config.yaml
n_layer: 14
d_model: 192
n_head: 6
n_kv_head: 6
head_dim: 32
d_mlp: 768
vocab_size: 16384
activation: "gelu"
norm: "layernorm"
norm_place: "pre"
norm_eps: 1e-05
positions: "learned"
qk_norm: true
attn_scale: 0.177
bias: "none"
tie_embeddings: true
parallel_block: false
init: "normal"
init_std_qkv: 0.0222
init_std_o: 0.00419
init_std_up: 0.0222
init_std_down: 0.00419
optimizer: "muon"
lr: 0.00272
lr_mult_o: 1.68
lr_mult_down: 1.5
beta1: 0.95
lr_head: 0.00316
grad_clip: 1.0
warmup_steps: 29
schedule: "wsd"
decay_fraction: 0.853
decay_shape: "linear"
final_lr_fraction: 0.0
batch_tokens: 16384
seq_len: 1024
doc_mask: false
train_tokens: 216700000
steps: 13227
dataset: "wikipedia_en"
Each number is 128 + 24 x the weight over its row's rms, rounded and kept within 0 to 255. Layers, rows and columns count from 0. Numbers have three digits each. The size before them is the row's rms in percent of the matrix's.

# up: layer 7 MLP up, 768x192, rms 0.131, rows 121-180, columns 48-95
# down: layer 7 MLP down (transposed), 768x192, rms 0.196, rows 121-180, columns 48-95
up121 089:096095165161132133140151071142118120111132165110108118078167134140152133141140137139106163173142186141156117108108120099093152118136121116116150
down121 095:133156118172104130118083162071148092138168100094146107151137110142114110156137118124136125131124080122121159126131141140142103109169132185130122
up122 117:187142115171152154162152131147104104143108138162072153151129135155120135161119144149115129132127114102132161128076117115163138111147138122085141
down122 117:095128067156100125110136144127133126168077134174143127106111146117146110157106102093165118171140111097163142134084134097118119093158185167132125
up123 092:151159138117152102144141127134132128147151088099178133126152121140134101136098135117087094147118132100098115108106107118157128140121125147146123
down123 101:109088112143131139139117140136112140094167141116095094138153094119135108179108111137172125163094125097139108105147136155100121122108094120136092
up124 095:151167130115083162168110074138147118097102093125150162115112118141148172097122146118154152159121123124130098125115159162149156141104115172132127
down124 090:128081130136143134123101123097092122142164123157172120123126136167125115133128161139095185124101139163142146132128104122164139117128126123110137
up125 103:106142134141120128115157103136139111116119151102163118091146127114128111141078129127127127123108111125116095132111139171111125112113135167120137
down125 103:085150127105130164119081144138123145081138093126171150113106139142106168109116130100166139131086120102157130107106149157148169144120159120133094
up126 097:102091138078136106151123107147137148155123103096179127161131106169132149105136080113149149124192173146135085149079111141145137093154122118129125
down126 095:114151095109145101124100136112107146127121108166152119115128153166067111137094167129139077119131097145077137059122113137171149121158145154143149
up127 110:128144059130118132096087086155135120117089111168130125117107115142110121119159123119111127139130125119140151104121155147130089164149064153143145
down127 106:095105122120091091131161094115115110113137143114151120176110177138112153086125115169121082145160147094079155170112094130147134122117165132137142
up128 094:146093128131130125059161132106145133101120137154090147158171150179143128150140116122144151163131111128111082130120082127105128103133071132128122
down128 095:107159096127169140102125131126137109128089099130113157133157122106133103161101142125111104150143148138140159132166122152059143122117095174145122
up129 093:161154128116147137146097129117158158130112107123126107118175167112147110142104108129162168064155098124161129118142141134104109124131125139110150
down129 097:112106128144093097128128135129096101114142134132138150120121137084108122130140101163177126106175198103132129104115089114151158143131138125140115
up130 104:156163151106170157140129151154099132158124173133144141134115138090150072111134146123143131098160122167115102141138128149126132075167145147137079
down130 104:112138096088118116101136097131115149139087105118104123119069109174127165123104130151140109145112111115128092130164131120131142138094147145163141
up131 091:099108106150126193134127091099119135121153134092105127154164157154114167138125109092116118119145098136144155119080105171183168096147129144179138
down131 089:130143085110127159084146088131135090136114163167080122126130160134121090132099083142151147127142065127104123109132134123104145119114070084133133
up132 074:137083145114114116126097149101133157138130153150119084132129140125113153141080154127164137145110146134063103105166171146144153142126103131172130
down132 073:140146153116155126118124123109142121092127140098121159122120125082145124123130150170159126093123160117111136121095118125110113111160160143154112
up133 103:106117147115115117085130138110141106145066135099123122120126118111150128131116140167139124123132117124107124138150119145137142114114117138132131
down133 103:156090073161074150152150128138118158113136129165133113163130132149100113147154118124114137127095088097162111142127139116141130135128116131142106
up134 099:097146147135122132078131163143151133126093131151130170153113187138102131163145104139133122093153113148138063133129097126098115110129106126121116
down134 093:180138146152117140135116124137068127128140139150122094133142159121138146154136129147116152171131125121124124156163134127127096136147097115125170
up135 095:092165133126122101114122147132116117113124125138091121144096113112157164119126135104109161099119111125086172128139142087126089136101141103102141
down135 104:131110135110114135117109133105129138142173091135149098126101159112155127113129147106156070079149123143126111140150128089141155120109119118130138
up136 100:154115111155168139108137111148087149154114183152132184152106144107152088151141152111166134127163106124119187169114130148108079108145158060115107
down136 105:119105153115126134157113163173122169129162116110122099105123113078173144131119097147138140106169134157074121111141123114109169120108150132114125
up137 095:100158105131118124131126139110158085131151141116153100147166117138153142136124104120095139151124096162125137095138143102138091167107165178133103
down137 105:110091135146113136163097176127158095119126147137130129114115118139134136121152090130115161142118144112174083103137149119149159156093113169136166
up138 095:128122110117104145108104149121115149078140133139134140161126118155136142130117093109117119123111111141143109138148124134147175080124130118146137
down138 098:165090147096112131119153160121135125094099108134083111126123138100133133108132164112120116111124145129140114111138097126111136154112144116106127
up139 101:089141091138107191126150064153106142082128140131117152133117099104145151141118158092137144082121101122145166101132143133140146149100118139151126
down139 091:157147141116122112129124173148167120131127092146158146126131133172126154136133160165130159105129083178140102124139138138135139094079136119113134
up140 117:134105110135114115100070109130112079134139134107107082138120107120196179124115115123124162154193147144157099104161121119161130085126150154101130
down140 119:063132129109117131129148170113135119137115100128100181106147117138150139113153148104136088132108131122092112160107162115090111112127140130160096
up141 096:106122114125073130121170163144136125136138130144142118132120119089106188134103110051167145132166173151079135135116118144133147127125173145112117
down141 093:138096145150158133151104119086090104099137108089125138105150120155110118181115133104131176096160172126148131108123123139118122142070108130110124
up142 100:143114135130141136154122076121141139137149115153136081137124122127090117128112133142115180136149110169119147124129116137109142160150137135113128
down142 099:124131113100129142157111186135132129156115089113136104133141107123140087096132120095187109132127167100136088103082145134151114150127170137145076
up143 110:176112135110131166175111130089087137130133126092137108152152121148135140152146153108108145123108110124109156106141112139139162176124149147122117
down143 106:100131146083148114132102139119120128117109143132105114104130174105080108121106155136155089129143177181097079119088136159122141167133150139096167
up144 093:109119114108148154096082133155099145116148132145117159143127171091129135145088172126099139089143122173109189093129146099095167101117135145113106
down144 093:135127139136143162116127095116129135151124161145125133111116135128135095181111153123116148121149113108109117096132144106143169124112175164176167
up145 096:134114116113144104117158094115161096116145163156119107115152154153127163166127119150125126167120127117154117104108176137147128126104133187104089
down145 095:130182120112147150117122126120163118128162087181099116107120094157089099118109102145173133104114127135121151120143141130146093124144128144103152
up146 106:129110121129084126154135183137102130123112109108092129158119079117126139183163096139078149111106174120123093108170140093160133143131148124138132
down146 108:115105136134121163130154132131120116114173133098105093109112123092165123152160094105142151171139141160101159136116086110196142135127105115128109
up147 094:107148109091120150134146124128142108150126114128127153131164106096127109135150149103104133101122066124159144109154133132124100101127149167140132
down147 085:128143109143146130093133132142128133133126129105125151120093142151103113129137103123117136114088109139129105135140136142153127100101133132114145
up148 109:179155115138152156134156121080171164089107161117126128119135113118123130109144120092142113116136111140124087124129082110141123124128101185122159
down148 102:094065121123096164135101116152157159126135096152153157129155103139146122134139119144129127152114106115144141131102152113092155108080138112153143
up149 090:134127134179137102141132158114132155170132182120109123126112128087140096113149075158097127130146164142128136121139141133187154114168135114103154
down149 083:105095134136128118080142137170116128128088178100149094169100136110141139112131103151094133117122079124121151106123135157130129145114069151109128
up150 110:070177101143155122141136110163126149112108134142102171141127132133122144131152107140117089099114116119121117126079100102075157072128078129115124
down150 098:111140122122129091130168107156124163120133075170124163116162110164133158127107124139111141143094187120136100149128138084089107136111114145113127
up151 103:111144087156131084167126161105138167157113115135137137153111130088122125125142115141085116123106095130107081131138097132147144119151114136095132
down151 101:181091126155096131133166143152112159089135158125139137150149164156140147126117161174113132157140128174147151153129151127118120117122124095116118
up152 107:163115083170129108128146136105136120162164139088123159189131135101152149126116147153138173138137149139161115136107110132125155137092129115080139
down152 097:141129131138114155126126119117138131140128119116131109075126105120137149100125104157134125071120127147129145137137132137110134128119136119146155
up153 112:093143094076131152124131145151146149114094131136131177159141142130123136092148130113100128120139132137102121125146194129153084133112131110089105
down153 097:118141134114155134125144143128124158112111128140142137090102117136123097129109121097126140103082103134142123128156148152140120157106067103113140
up154 103:070123164133079108143122113126120109143114111105134164100121087142139147128116096088174114106122124132096154101118118109109134122123183142093110
down154 100:120091158106148133118161165176140122107118156099076147115106160090165150154149117094146095129170132115080142146101110124126130158148116121063095
up155 097:145153140147097112127097092152136152105098161111096106098152162130187102150109152081146140111111142135175136094127149134113134128137130130102132
down155 107:162130107146124115150132099121155165142114098119165150112167136058089118144094162108132152142145122171190105157167167060161160153133121071142110
up156 102:131141109109150150121066146142096155118130147104135109104125096113123131115159121134123132121137127136141134133140075111157123110138122137152126
down156 106:117152092143124114116157103126142188144102115134171113099122105161095160112144132155130115143159124138141153142100131113140096151098159124111121
up157 099:162147102167125124111136114135128091087143107135087116123167125132122122194138098128096122108168115146124133169140115135146120108168120124108094
down157 107:144119111137111132120138125111134132123143119165105132096136124118150133129197122116101115131122144102097156123157108128129111140139141130159124
up158 100:113172128127131142104101094148129168129097085155148117144168127141176083141118145062134158159107123159114097124136109156113125124124132139116118
down158 096:123141142136122127125074094114155128111162094083130126135109135161104141112156100137135100124097100109115125126147114139094156113139102108105118
up159 104:088131131077130143123099093143100117117100114150114166160094131082098094142102119134124128115098134137142111122130099087111150123173152152153137
down159 106:145154103130135144110092114134093127125136116151147114124128136127077150138096078136126146128139120186132100121127159087132107154104135146163122
up160 101:158133074125132144133155144106125125144145068118131144159161101105095111124118120114096118147122074119109122154111108128129136116156104142149100
down160 103:093134113132161119136109124136161081083082130173162125102160146141148129117134153180118094123128138096134111091169166094119147084112115134120135
up161 098:111122111154102132147139122157105118102098076102151117120136105126119127154132102151145167150145113139111110111122118103137175130097177100146128
down161 099:107146122133187137098150144131145116148161149093118160122150129172147132118100129122121096148119151095120088126122151124121137109174125096137092
up162 088:137157124154092162129108114107117109120119083134124147134114092137130162112110118163113134163125157122115134128130142161110156147091144107139126
down162 090:112098124127132083163121124118105148166115117152148137105143139148144134110100135101141121108050128135131132148145151138172181125166120128082110
up163 095:088135112104149107091115080149131130106100126098138136147136145099145128109088113157134154109115149165117118086149156125200150140110076108152157
down163 093:142148125097116150113125161096117103159142127130096164146169124131095118114163114121159111143144093119158126156127113120096123115106171091104124
up164 093:111108125121118131138095150104150081151130114127094118154144140103133195126127166175071163143140185109127110110108111124113133105170144140113157
down164 089:165123128122087130111166131108159074143142145091070127129167107110167135115156115142132107141138143136080122137157148133144127137126149143126119
up165 113:140081095143112151135084126135160140107149118174141121120103166143134133112108134151104123101158148125123081138096155138144144093131116164141153
down165 113:150151096160118128142155103109146129122144150141142079159130117147094104120151124144122141172104105161149122122096166194101110135096073125124169
up166 116:128107087104130117155110134129109109127136102189151098133099110099181103173119108132130147126148147113149150129116128108115137113115132086129118
down166 107:152117104126155104119164143129129092154129122103139099105087156116114162127121131116144108097130157176100153093131160103128136105148141127122127
up167 096:103100101151120076130101142126098098148170173100124107134137121141141121138090106167158109154137135133119157150122100153108132125152111119074126
down167 101:116132121155110122121110129161141136158130102148133157134129101111146120126138129112084128128128138091088102117104144129142105135126136155085149
up168 099:138122119138106079130124115175152134148159124083153066138131159125105133124101163173134137158116148179126132133133137137115118070158109118161157
down168 097:115120109123111125145153110117114073138173160104129135144107141128144110107125141102090114079114133099139112141114111111106151106083118123154131
up169 107:149088145113135079105118142136171100162141115167139145119132129115123141098130117136144118130151121105111158104130070106151162147144133117157123
down169 109:093130155136113144088093132101135143117130093168181114130144112150098098149148173169135126155133090146114155094111109099096157100137139099155141
up170 126:141098125115085119135103121084139139162125073111103106114125098151127157095089116114107118140152118109096117153116129146134117069098136152119149
down170 128:084119170092128118125106119080135130143136110120095095098175120127144113130065103158151095135142118101155100106156097132104157084083142143137114
up171 092:143139114130159164097131099106156145127121074130155118138164132134097141143130142147115148127170130123154142120123106135130143082114112113162083
down171 092:089177123111140145140119134150134103142115122139130117067137155132185130148178147112103116140138110109136151168141134140114071088182181129127112
up172 096:131123155132137105175096157089167100125151125083123131155124129111125129122137118135130175124157115131123117137147118122171107140159161152132158
down172 097:117116148127138144133139141140145124141149137128113157146166163090149098147152165140150094142109130131133122118108128099103136122122143138133092
up173 091:109120167143113111158138131088150114136108113130138150118133094116122142146167158133104148085171155125132116128137131135135120182118132095168111
down173 095:130108109095157151084116170141126096111165156152147157113094146130157169098108067115182140130098093155123116118078154112116154155094119101088144
up174 102:104148122124095159132108102115104128073128114155118171143129120112105131127139157109133131131138132113113167122111087209122165122152127162162120
down174 097:088133125143126155099128101137113130112176135136101154129128169102102136137125152120127135168130089170144111108174130143155099115148073079169124
up175 084:095164105128144114162111161184101139143141183147127071121128154094148145114170139133079123118098161117132111143144119142140124135122130098110145
down175 078:116174155155151129080192139124161112116121098124094147119137112116120091122156113102145126127151163135092116133143116094120103111118129124141115
up176 107:183152153138135106135109142124154090139104121143107101140137141043144123117146117151127135131101079131148165102085143187115138113101127111134154
down176 115:145105158110133125166131120123103110135111126091134130143144153077155153114157172095116136176154142153138180126147138104063117121113136142103169
up177 086:107103161118126146158118194119162122123114121105148139115123182130099089142159108161100173087137132174097119137163145127166139131119116131092172
down177 086:170128116094119094126098110125096094167174182146122083162152114124163168133143165119154109131114155103151114105151109135132112108136152111130112
up178 103:126128078115110143125142123112136167136128100131183140147179129141104132115066115141117157104144105133120134091156147112116135142122115133179108
down178 100:121125105129106124132105113109129119165109194183138134104115120172110107146129110112158104131137090138133165114133132105144127158053155092103173
up179 101:122118111099116128089132165139143175134092158162175116117120142108138121106128169122123132112144180158150099128083175099178118163104137119144128
down179 105:130119109112103134159169116146135129106118073136169179130132136133137120107121116136080124115122131112114132104179126104160115180134109128137077
up180 100:140147123137100135129147135130156124140102108133134142146113137132140132104136138192101116102124161117136124098102153134115118114172122133105117
down180 105:072171132113152110073156159102114101146094116110123162159164152109127144109129107093146061142157135105114152163125085179114108133106141142112126